Part of a small language model's weights: untied embeddings.
Each number is 500 + 40 x the weight over the matrix's rms, rounded and kept within 0 to 999. Layers, rows and columns count from 0. Numbers have three digits each.

# up: layer 6 MLP up, 192x96, rms 0.242, rows 176-191, columns 0-95
# down: layer 6 MLP down (transposed), 192x96, rms 0.235, rows 176-191, columns 0-95
# gate: layer 6 MLP gate, 192x96, rms 0.258, rows 177-191, columns 0-95
up176:463565524457559478530452547495491486498416494486542489416518548500547537495540536490513445473443497574476464507459544508494539446491535525570481426523440475547465453485473527520439468503526506544524470471464453565542566543517522500460507444555467510523456491555530526478422460506550443451
down176:516512569461467477511437582562534521486528542482484491499491497577479513470441420441511564537494509411519514556472507560537518472479525420514532437514466564519520445512483583463510540509488451501527543501495536480414497492477488433500420485499474466504460426495464503519461601489566496539
gate177:580459483519506544489532545518456481482467498584547472467536538544444515457501483513459518453521461499436513468475517528480489476483496516429541490567550531522509492523529406446449513393416479522520513500492487499474432519558423471511484525508485458461469480480574546489451461395498472491
up177:457499475409521463539582445435452512496478518526498502514505541559481435498479541482485500476455539517497521546501516482510457438456518497535503484507464495496499490548554602474437426538473479484524553526470485544507513516555534413530533487567522415490462542537552472500481571574509493515
down177:458526505515489457530471558507508460519475529520461489580518517506456476458453609502554585478591496496492491506508488479507543538488531571534523489460434546475487467468502501540578516543497595465512424474528418541479494445422495521452510469454482501472430491538499547553537504576565474539
gate178:465570553544455490570556526516392514466469533468561563514554539503486428432459529502517477531539476479510441483504511489496529494470536515508517473517538512478480593558460526481455443523497520476491435508497464452503494506488515500604507505464531507475532513526525547459505521465503479531
up178:510520512469477497458456523529486540527407456504437538484519543555522463516456529510486479486489501434513488552499519440546506481514452489495555523537470470498468513501519465506549481497480436455520447504534464531506518491557498484475530472495480517558423482508534470443511495517440433507
down178:569543491452543440464522453496483538476555473509499405504492489564520462511541510509433558459573534520505524450506531534490485494510536465451542435522527520492513509557506458573501578474491493517538531459518476541502509512515572412477498472485488459524526445428454540476544452504491537499
gate179:527522537493480446499507526546533413495520467473523555442469486522477493515472468476482493438529490518501478472456482501509531611561427481531526431585500547540516490522414440516521476442491511466499421454480545450513559547482511551456455585586443466566476568516492525446541490491450463441
up179:508505485421454516510539516585479507455520464491466455440481540408568514504458530469444428522500475509501473531490450502469503469541471431560462501525486556523534537468487385491512533490538497562493451496497514462484488521532516513547513481519440488499481571474480357475571481624503456498
down179:447493488595508510520516474558472470517538475555474489475538434475518531460529535552579499460527557534498465391423444516542516533590557476507524552509497569481520486504550384501539508515412499471564470472562468513469490484438453526451524474515528499468566470447529541505474485554481531513
gate180:478437492473484538477476593579477522475438533544437532530482459530517473484415460487446492507527540455492457485449496537456493572448544563381476462513405461524466512451465438477514469480540568429510523477456497511458544484480510492509508472550398485500497493511484451500529553491477543494
up180:553526460513413421506524575507479505551483476481493436561536463379532482541439499454489431403415454511507489491447513435566448456513483511616523472465527447501451557595544481524535497506480514482526466459500530502487444510523505474520459499572489473461510456548524535466517539478452513453
down180:441552464480441486603452491528539532518479507531572445504473544522570577485445490502477539514509516561477487488491535522539507493430605471472472489505553584520585460463492522444491527502511539485495519553444492502491463525486453513545502544409472578494510428439459417481468545480500460472
gate181:527476532520404498515515523541540616500490485537553520412503518549536482518446473392534519574506500513499504457496523497499486514495462503554493524449471498495481524583415485541514479513510448460576510462545511484527527446497485518453463508544521489545502578537478466442495559502503418459
up181:533478505499486530472517548496538473398484447529496468505490547564451434504472551583474540492456496494577486532510539539534506478542524470463514526557448485473450448452466452472465565538479470539528561449520492458511394501480524429555537470522564462480492492474517416424575464549477555597
down181:579464538466498497498493456511521430515445484456503584611539509484481515502533537521494538450531528514513439407503419515485484495496638496481584494486500487446539525439491508503484454546521550443461497491523428556494510481481445422474466498466424524533497524467491467477468507553502601496
gate182:522522496546517532495529558534525424441514550499522497541527532481430536537544460457540495440555509526515457514517487567542541459569518532492505428515504523480516502521489542502575505406518453505489544466519525529499518524448475474525420515497489518474555518495492470529434514448507506491
up182:493458473514544511524494495500491540544530532528505519551494558523512536516524569531474556482464516504502504499453526538499526492492464506441465617492485495525515495482595511465514487525483610455520442476478478529519493580489535553500474579553490524482528492476512551474505490463487480490
down182:556489449505532477499503491520451500492500552515527479515509544474524511545523529518542587572533463529498467480425574479465478536538490541472533504464491599496526475519488511474461482495477530554519489458518465548451523536488525499557591552450532532531439527568504450469474501477483496559
gate183:427521467468516538494507541532532574495491529448509504556446443484564541501530494517463535484537508510512481539461462595522556491489480524493442545590476504508523561459475519515563480475483480498472528577478509500455488455479502521478496509497515544497458577509500533481493498524514458567
up183:514479551506555467523503522495488512477579512499534496497455490420524441488460506488526575509461450524497458525434446448563468542460497445478475462536447526493520499504510543505389451582465539486495537533458509498465473509472512497526583509501513457418541530536544505464494521437467524480
down183:464522504447477488526465586508556533470455558483525493436490507488504507501496483507472415528446479415456492372469463526499487502525463505489484524471527502469464480530441503488498476504485430525498499486495514510541556469551469493497517490510486525518431498509454441526446525474560444544
gate184:472530473472513570481559476518559512474534388502563524459586456485447513522497494451489498494430481516466489525473490543507492474517456490549532568521487536462482558497537503496533516465541520440457460490475577503474532457462499505510417486521466473502505426509487570539494540535503481514
up184:513485579545469466510431500512564484472495471502520523523444504446533524429498492531490440445502434497528457492528558442419499490546444560451526517531527461489481459495485512534518498496523505519492525458463493547511457482523452520568568530489515483482520503416531451460495555448500471431
down184:493567472573498516564467519533563549525455445512452519521506568567509466462498509576499514520460496511471573527415552470505422484527520469546587478515492585527465468461464456511497556528568492480532536560501553501520523507460518502549443527462423472482465481525422521535500487502550540482
gate185:485609550534479463458542533526459522559522584519511490487433488434442491488457532482537451546501558455448470577454512515503516470523504553525519450522501502489522533500449479555438549505478439533493514487528447576429504608468508466530475511481515554511559405504517527517482566509535455500
up185:486549596466446432504448563559518525559478488492478504464537446510522509552449463516462447472506538429558554523465525500489507498504421483461551472453474504509488426451429489466448470452504461506491447482467504471421516498529480443548574562504525503520491441417420514458484484480508452533
down185:495542488484523518511470558539513484486468547449558473523497523507559571517485471494522567460384492515478446372490481465523512554601492515482481469491469456532543532567518488572493498552464546570516501480542428494483492465511592489438532459490505530552471465540548453513491509545505508502
gate186:504471479496531517576525473540580533492512532497569540595483534486455560444527452533435521509478543488467436531518488574516502526501577503499435572511518437403454433417463477456434534552510440459475501524468424469525440542516530500536461534503492523527479534513486487469537508515533506545
up186:574501565564434470518482560556565480520545526487398504511473475483485581443541580491459529509482503521493502556489451487429494467547483529510450528473532549521489398513482475543542488470550453498494504550450522549520489496464452470469546484534501483474448505475427471502395483462539526524
down186:414438552501524459492483475594456442429569462458518479477538496501504451575523549492478473559519486473525587570480528513486532576486481502500483460554474495482471512576502443505565502423453531516481524531476464510455553518464525538498568505545488451579528517496472502468583545503532473504
gate187:529555511480499530556550472483469504535517507437510537439400515475449541529524615452468457530529507492407488585425471488513536511493503474524432458532470580498528481432517514542504512495514470483503446463493582447474510508552492456503528454552541463489536462567526538487433496473533538545
up187:511464482525545490512550484509465473544544468489494513522595504528519522492434521487521441542424541537426447505588463437553467542510466469516482521480550492531509480606441462471544529524461471471485512459486559498481509377521581558463525519495497488539543458559477461449546438501499489542
down187:489494579515462520510494511443480575509498527471511472545497408502481523437539421505540545505486450444518551538506516484546504451634526463465525527513433428499505502461509531520484504507449434558571461554507546545467443467497515513449504473475472485566538494525549555463492517480487484509
gate188:476472529453473504552508401492527494571496483516501515459537508518495489509542459531529462507509516513528386509465521539595473550485455529581540468410458527459563499470424543490436510460545421535511473585491474542449487565526551503512528521424547516564458491483502484462488471522486495548
up188:510448458512481529495518423553543460472530473503479443528480519471540480442522483532478473469481509479474520452479469495515462571587513471509540498466523496541534501542482484430512536459423562503524522405513509495497453538459460486428564524537533533513498520464450486454515529438494472541
down188:428508490527504454439557532470493509548497436498482458516522499561494498497507560525545545461484436527540455566566442459496515510517463513480445501490502496539457473503555479497565489496417451530525557572530570535513574493472522532511505559547517559487549540408467555487481504471500496531
gate189:480447487567530479516448514473453475453444483469441531523520545470477497591560518517515486529559572543464478587483519562506467442506460496506559475520502511460518502514521517500501530507482492501470526496551519536533481538492421558540512514533585525489470441527447534462610514486564473570
up189:468495515509483499497460434429527511586534487471493474457482486521538518470535532516532499454522432482516522549484537482449494446463467483483418567506462557455515555521490474488517444447479466505561550455510462557517499537501441538465467475512540537455485455458531479399439479505493480498
down189:552475525520477449443528490475518471535485578473561508600545459457440470524564443503524516571512472500545536489465469508427464442418463475472508464494466457494501481461509530528486531499545554571463492510462492488455547480500415459461484482498485452518506518502511557560538556520510446563
gate190:539476530509510515477504497533512500475483440492521498532505540513540463465469582500555504586545493454445507533513404507466578527539509463489500501479541530500470438454539503511579539505454446497453465512541449506585541439437489544467526509492485557462532491531578570470453522482485527575
up190:555536473522440503516489460502531564475503513508436476563530507519491479413501488490464490504492536428535474483514522514450468438498510501475491390487484494545562510450408544424559536446543445460578478541466545435440524478469568509525517562531510519463495473510493478573498477478476620503
down190:482465482490508535564536482532459478539502502556499485499513418581464501532518564550522490510460493539480512574464548474494467464627491561489498481510496490500489470476451455525422492483544532405504460520531472540455486472544467549502571432448477502515518510516469443427486539565477511400
gate191:462501543496405483491553525533525525484477532553569496525504414486507462409528543452456432449499500510493580420521450444493500498495454517441494455537558520569512513420481447478514477479512506480553476467507533479455484471487490473506577491515443550520516522572492567494557444495567483487
up191:466524499480497453504483500476524516565540500499563534470576425452537535563498506520483462479507492467533540462396496526506487556464533486630479529519543498504483439545557448472558512488532531542462467443466432436534492509500510535502485509578502469546599541487500498482504541552531497508
down191:521540507436474448505561532538470491474475531522519515545558449501521485477509470518569511468533480493432389429423575508544414522540454530529433590520550448524474474439524473453453447517513551510555531463515557474529439521533490444455463506523509478459504513480541558477507500517515506505